Part of a small language model's weights.
Size: 13 layers, width 256, 8 heads of 32 (1 for keys and values), MLP 832 SwiGLU, vocabulary 3030, 11.2M parameters.
Architecture: RMSNorm before each block, biases on query, key and value, tied embeddings.
Each number is 200 + 20 x the weight over its row's rms, rounded and kept within 0 to 999. Layers, rows and columns count from 0. The size before them is the row's rms in percent of the matrix's.

# layer 6 attention query, 256x256, rms 0.0865, rows 6-8,38-40,70-72,102-104,134-136,166-168,198-200,230-232, columns 128-255
098,158,152,243,187,204,169,196,196,222,169,183,215,186,215,175,231,210,165,195,201,183,212,177,200,196,183,172,215,212,200,216,191,166,215,152,215,196,190,190,169,197,213,213,185,225,208,221,188,198,164,211,195,177,227,193,190,234,178,184,207,211,200,223,190,228,165,214,174,172,188,208,201,163,186,193,207,229,181,203,198,241,212,186,192,199,164,210,212,220,207,216,244,210,204,186,160,198,200,187,198,191,228,200,188,187,177,207,198,242,177,183,207,232,182,207,198,216,227,227,179,211,197,185,182,188,206,210,175
105,242,187,184,195,184,231,220,178,197,214,196,193,203,189,207,204,172,228,207,201,207,200,208,204,214,200,212,218,176,203,194,183,243,175,230,205,212,183,202,195,176,210,224,215,201,168,180,217,238,220,208,204,176,215,230,224,190,220,228,191,181,188,177,216,210,197,217,208,192,224,194,207,208,192,193,186,158,207,192,200,195,172,198,187,180,235,199,192,185,193,165,181,215,176,187,237,191,203,195,190,234,207,200,204,236,218,185,191,170,242,216,165,187,230,185,211,193,202,180,215,214,183,212,201,209,183,207,234
080,191,233,210,199,207,180,193,226,235,183,188,190,206,273,162,194,207,197,199,213,200,180,217,176,210,195,180,205,219,190,190,207,195,190,221,210,203,214,170,168,215,186,204,237,175,215,205,202,185,166,215,179,197,216,198,192,218,188,152,227,212,196,204,218,209,203,226,181,226,216,181,204,172,225,193,203,210,191,178,213,187,164,176,207,212,220,196,209,242,198,202,241,251,199,208,188,197,221,209,214,150,214,214,234,199,179,235,209,239,181,198,215,239,202,209,213,142,231,204,193,192,182,185,204,202,229,214,193
101,207,214,200,181,222,177,190,226,230,187,215,204,176,215,155,204,210,160,215,172,182,190,178,189,156,204,232,186,218,206,168,189,184,193,173,210,231,227,205,154,200,193,186,211,221,209,228,181,145,186,198,189,223,201,189,187,195,183,205,215,210,199,187,197,208,222,235,203,162,187,165,173,196,196,168,204,204,195,210,227,249,216,203,232,174,194,220,196,218,250,223,204,205,192,178,203,209,239,184,208,160,240,213,169,149,206,220,228,235,197,197,197,213,166,226,203,185,217,247,167,223,186,164,225,183,195,160,193
097,246,194,199,191,217,236,238,176,215,222,219,201,199,194,232,183,217,219,193,209,230,209,242,236,217,231,225,213,182,243,205,175,225,182,197,214,182,176,211,220,168,212,211,208,204,160,201,201,244,201,164,191,195,176,209,239,185,238,229,201,205,198,182,186,193,203,208,196,204,222,163,210,231,198,177,200,164,189,201,211,201,181,179,203,168,229,207,186,180,235,166,187,195,206,190,212,194,204,213,189,176,210,190,214,210,183,192,190,190,205,203,180,185,223,217,176,213,187,220,194,155,209,222,227,182,189,239,200
085,161,246,212,208,182,179,208,205,228,237,196,207,205,220,221,213,183,176,190,213,210,229,195,186,198,172,182,209,224,207,188,222,207,211,196,206,201,162,196,182,208,183,211,207,177,231,193,218,192,178,229,211,213,219,218,201,220,218,178,222,209,199,203,181,228,188,217,182,211,218,190,242,217,232,207,178,230,203,201,187,151,203,170,198,242,195,205,210,212,194,220,226,216,190,205,158,187,202,181,199,193,212,201,220,208,208,216,183,181,210,194,218,246,225,211,219,231,204,191,189,199,186,205,206,212,239,216,212
090,207,218,219,202,222,193,194,230,246,186,201,200,174,217,169,184,210,190,212,173,210,159,206,217,180,188,204,183,222,194,199,195,188,207,216,203,208,235,190,185,189,223,170,185,192,204,166,179,166,195,208,208,216,190,190,185,185,170,203,209,199,216,196,194,237,199,195,234,201,187,165,187,191,187,213,196,228,183,188,215,230,192,205,211,210,186,219,178,209,210,227,190,174,214,171,174,212,235,181,225,167,217,210,186,156,230,201,200,225,185,209,216,201,184,191,200,188,218,206,181,214,208,186,269,205,177,174,182
105,240,200,202,203,211,213,238,189,243,202,221,195,190,191,238,182,228,243,191,212,203,201,216,211,200,209,218,191,181,250,209,190,233,173,208,203,189,200,199,203,161,218,179,208,198,193,223,245,243,205,195,179,186,164,202,205,169,187,223,184,190,198,137,200,189,201,203,212,216,214,196,216,206,168,207,197,185,187,178,228,212,177,196,200,186,202,209,195,187,223,183,164,204,209,195,234,196,209,200,203,183,185,184,189,212,204,211,186,170,227,219,186,174,224,216,207,226,190,233,193,198,194,224,225,178,165,220,211
084,168,194,221,195,190,187,204,208,209,203,198,216,226,208,189,199,196,164,184,196,191,201,200,188,158,175,219,208,221,181,204,217,169,217,176,206,213,176,187,186,241,189,201,225,219,183,203,194,168,194,225,206,239,205,232,165,247,195,183,224,229,211,194,220,226,191,215,207,212,168,215,189,185,235,178,213,210,194,175,179,193,215,177,174,222,180,161,215,226,150,235,218,250,201,180,172,164,214,211,220,190,207,219,209,184,180,212,215,211,197,190,212,221,208,215,215,168,216,200,183,248,197,181,144,198,258,172,186
115,162,223,233,199,197,147,192,208,238,192,187,208,187,229,196,211,190,207,176,198,192,223,155,182,162,164,196,184,221,201,192,205,185,195,205,202,183,227,189,182,223,160,195,190,256,224,212,216,151,171,219,245,217,205,216,175,209,197,177,240,233,210,212,200,221,170,228,199,174,173,224,199,185,197,203,203,236,197,211,198,230,205,203,214,193,207,191,211,234,201,219,202,199,202,201,191,194,227,226,208,190,204,200,173,182,197,223,231,206,179,184,174,236,176,180,188,204,205,214,208,208,199,164,184,203,195,180,189
110,233,199,175,199,195,246,208,165,186,225,217,209,229,199,235,189,213,205,186,183,200,165,203,221,221,176,214,194,184,212,220,186,181,213,223,205,203,193,163,213,170,199,218,192,213,152,169,187,231,227,200,189,198,201,254,203,199,229,187,178,223,182,182,207,172,179,195,225,198,210,183,187,226,200,180,190,136,212,197,171,190,193,194,175,179,194,189,186,178,217,185,199,218,175,209,210,223,215,200,207,182,210,169,215,206,202,198,208,179,218,210,189,205,215,211,227,185,181,212,188,186,175,230,192,166,171,224,201
091,171,182,178,206,180,174,202,200,223,223,191,198,195,231,214,201,198,201,175,203,216,199,205,194,220,204,189,212,218,184,175,222,186,209,179,189,183,197,171,185,206,201,210,190,188,228,182,226,180,169,233,212,200,235,218,189,225,202,159,199,199,186,215,206,184,192,213,196,177,193,213,203,167,208,176,209,199,198,227,204,184,215,195,213,236,190,217,180,190,213,199,219,214,209,202,207,200,192,197,213,194,218,201,217,193,184,200,190,152,180,183,218,227,202,247,185,194,220,169,206,231,215,205,218,196,242,169,186
106,214,187,201,214,174,173,187,191,193,225,236,217,217,220,181,189,204,177,212,190,215,204,184,218,216,204,205,176,226,206,197,199,187,215,222,206,186,220,177,177,182,189,220,209,214,196,186,157,161,189,257,207,205,203,241,204,228,194,184,211,252,194,222,199,208,192,232,189,193,172,204,145,229,217,179,195,182,187,206,169,176,213,181,195,234,163,197,208,222,200,227,229,217,229,204,195,159,204,203,154,187,224,219,210,193,217,205,162,207,174,192,226,198,177,249,216,178,209,225,151,206,220,225,207,193,208,182,182
107,257,184,188,185,230,239,208,186,220,212,195,199,200,186,222,183,194,210,213,198,222,189,194,231,218,189,210,215,193,190,207,206,205,198,199,192,190,201,191,234,173,220,226,203,175,163,222,195,237,216,170,190,186,181,229,223,168,208,233,195,163,176,172,219,175,221,219,217,223,220,185,204,231,192,162,206,169,194,210,213,170,193,160,201,181,217,205,193,173,218,154,165,187,186,190,209,208,204,177,202,193,188,175,195,216,199,177,183,206,221,214,183,167,224,193,175,198,191,235,199,187,209,202,194,169,173,222,204
099,166,215,230,216,198,165,210,223,236,215,187,217,181,229,174,224,201,187,155,207,212,215,173,184,206,159,188,178,208,161,189,215,183,196,220,201,173,205,191,204,195,175,183,210,187,255,190,242,211,179,218,226,215,248,220,184,224,169,159,192,197,213,217,189,213,176,244,212,217,171,213,200,147,189,205,200,236,204,202,190,174,204,216,187,235,200,239,200,191,185,223,210,226,184,199,178,203,191,187,231,216,189,203,200,206,191,221,202,161,176,221,178,221,188,205,182,223,208,214,205,228,203,192,218,235,233,201,225
104,187,239,199,185,212,177,211,217,215,203,181,205,167,218,206,226,197,215,204,203,219,216,173,179,175,189,207,195,231,195,179,217,180,188,189,199,175,181,209,177,218,168,196,195,243,210,233,172,179,190,202,217,199,238,192,164,214,195,191,216,201,201,207,196,242,170,215,210,178,187,224,203,173,212,198,214,243,194,199,198,247,198,212,196,183,207,174,181,223,211,234,224,200,151,205,191,168,211,180,234,195,185,210,178,162,169,236,238,197,175,186,185,209,179,201,177,192,198,222,183,187,178,170,203,190,242,198,166
107,229,172,171,194,218,230,200,151,217,214,180,201,209,190,234,196,196,210,179,214,233,170,186,202,225,186,198,206,194,200,212,183,193,182,189,202,205,166,186,246,178,217,219,189,192,149,194,181,250,196,183,188,177,193,201,226,196,220,221,180,186,183,196,219,183,238,160,237,200,227,180,167,239,201,206,226,154,197,181,207,211,182,185,178,151,202,199,187,157,207,184,192,219,194,195,255,196,200,190,192,208,202,181,187,211,176,202,212,217,209,234,193,192,197,193,195,214,201,202,189,195,189,215,164,185,217,212,195
094,178,184,180,207,214,179,190,192,207,226,194,201,193,202,190,222,193,191,178,184,226,193,215,195,198,203,182,196,215,183,195,190,194,191,180,199,232,173,205,166,188,206,229,193,187,200,232,200,205,177,212,195,221,259,219,214,240,188,184,215,204,189,248,200,214,209,232,172,185,170,198,178,187,191,191,192,224,219,228,222,187,223,193,196,206,197,206,200,231,200,188,216,219,189,222,209,188,164,194,213,202,236,240,211,214,229,217,213,189,175,211,218,222,198,213,190,184,221,186,188,224,190,177,181,198,194,169,219
089,199,205,201,187,261,161,180,235,224,191,205,202,191,213,158,200,199,169,208,235,209,187,191,174,170,195,183,229,206,218,192,241,188,191,184,216,200,187,211,153,198,186,200,186,209,229,208,238,160,168,200,209,202,145,192,184,194,167,181,200,193,196,183,183,195,214,235,192,183,201,185,231,226,224,150,197,228,204,199,190,174,216,198,198,222,227,200,181,221,216,204,241,210,182,183,159,198,213,183,214,192,182,220,197,180,157,198,197,218,193,215,206,202,220,196,207,190,193,215,184,220,193,172,217,214,224,208,183
121,266,168,183,200,205,236,222,165,214,230,209,189,208,202,228,180,217,213,200,203,222,184,216,231,229,218,229,207,186,205,206,190,205,177,224,185,195,208,180,236,154,233,222,210,190,148,190,195,241,209,171,180,206,156,208,222,184,227,211,173,188,200,180,201,178,207,204,239,195,212,193,189,231,213,181,187,179,185,191,192,202,182,194,189,209,215,194,182,198,225,176,184,190,195,192,237,201,211,225,197,156,194,187,205,212,191,183,182,192,193,236,195,173,225,219,189,194,202,215,199,162,192,211,184,190,188,216,189
101,150,228,208,205,205,181,193,201,187,218,182,190,206,204,177,185,197,176,188,204,193,207,186,205,186,217,198,210,219,167,210,197,171,209,204,202,199,204,197,179,194,175,216,199,182,204,203,198,181,151,218,195,215,239,195,191,214,191,170,218,213,194,237,228,184,197,252,213,204,181,203,211,178,206,187,203,240,189,211,206,179,191,191,190,209,199,169,197,192,193,215,222,230,204,192,184,219,192,193,202,209,220,209,219,218,181,200,215,199,164,209,214,209,204,224,193,172,243,162,175,195,166,202,159,193,228,180,213
097,164,187,216,206,261,183,186,241,172,193,211,194,223,209,148,210,203,151,214,244,191,190,164,192,154,170,199,216,252,179,181,206,210,224,199,211,192,217,190,173,207,206,181,194,205,246,191,196,189,206,212,197,201,208,221,199,221,188,180,195,202,192,210,205,206,217,208,165,203,152,196,238,238,203,196,187,222,206,213,193,178,214,170,202,179,188,176,212,213,202,207,210,213,215,201,182,196,177,188,237,202,198,206,204,171,192,221,168,225,187,202,229,209,205,205,218,210,219,183,207,229,211,171,209,193,184,204,222
121,261,194,183,177,206,245,229,172,232,216,207,192,194,177,217,185,196,226,213,215,208,195,217,213,222,203,213,208,180,207,219,157,241,171,208,190,200,192,196,210,149,220,191,196,195,187,200,198,253,228,184,176,192,173,200,224,171,225,226,185,196,167,173,194,183,200,169,208,200,232,210,208,233,216,196,186,165,191,179,215,185,166,188,199,183,219,195,198,189,207,175,168,202,192,183,236,206,205,210,200,180,187,172,214,203,199,193,195,195,229,207,215,173,233,187,190,204,198,221,196,187,213,194,205,176,168,206,198
092,165,225,198,208,209,169,215,202,216,214,199,215,174,244,191,221,202,184,201,189,235,226,189,231,203,217,180,207,208,211,178,201,181,200,193,208,217,179,163,169,203,185,207,182,213,211,229,176,195,192,239,175,212,239,214,199,227,208,180,213,208,198,198,175,209,174,207,182,156,204,207,207,197,220,151,208,226,199,233,182,183,210,212,187,218,191,206,190,238,213,202,217,226,197,227,167,173,186,192,205,187,197,206,204,192,199,242,199,184,189,214,241,206,190,217,193,175,219,201,159,221,195,225,187,224,245,189,183
# layer 6 attention key, 32x256, rms 0.0593, rows 6-7, columns 128-255
106,203,211,187,171,218,232,210,206,214,197,197,202,172,224,195,193,199,216,180,219,192,229,177,227,178,195,221,197,234,220,185,192,206,159,193,204,155,192,197,188,215,177,179,187,199,203,211,223,161,187,177,209,211,174,202,175,206,189,212,220,171,206,198,189,200,184,205,203,183,178,207,226,193,218,155,197,225,237,228,197,229,220,163,192,177,229,215,181,203,205,194,209,198,175,166,203,207,218,239,260,205,194,205,177,193,190,211,190,238,180,229,192,216,204,183,179,234,185,224,235,191,214,143,215,196,231,191,186
123,194,184,196,216,198,192,218,183,217,218,220,201,197,186,191,228,189,193,202,199,201,187,219,195,211,172,149,214,166,183,214,208,150,232,215,199,202,185,206,207,186,166,173,193,206,169,183,167,216,231,195,200,198,182,236,202,174,222,209,122,177,203,205,190,218,199,188,200,207,225,209,205,214,206,212,206,165,207,162,182,190,187,221,194,171,212,189,183,166,220,186,168,183,177,251,221,208,222,189,173,188,192,189,224,193,199,186,198,188,218,182,170,187,188,238,200,209,197,187,191,207,164,197,183,189,186,243,200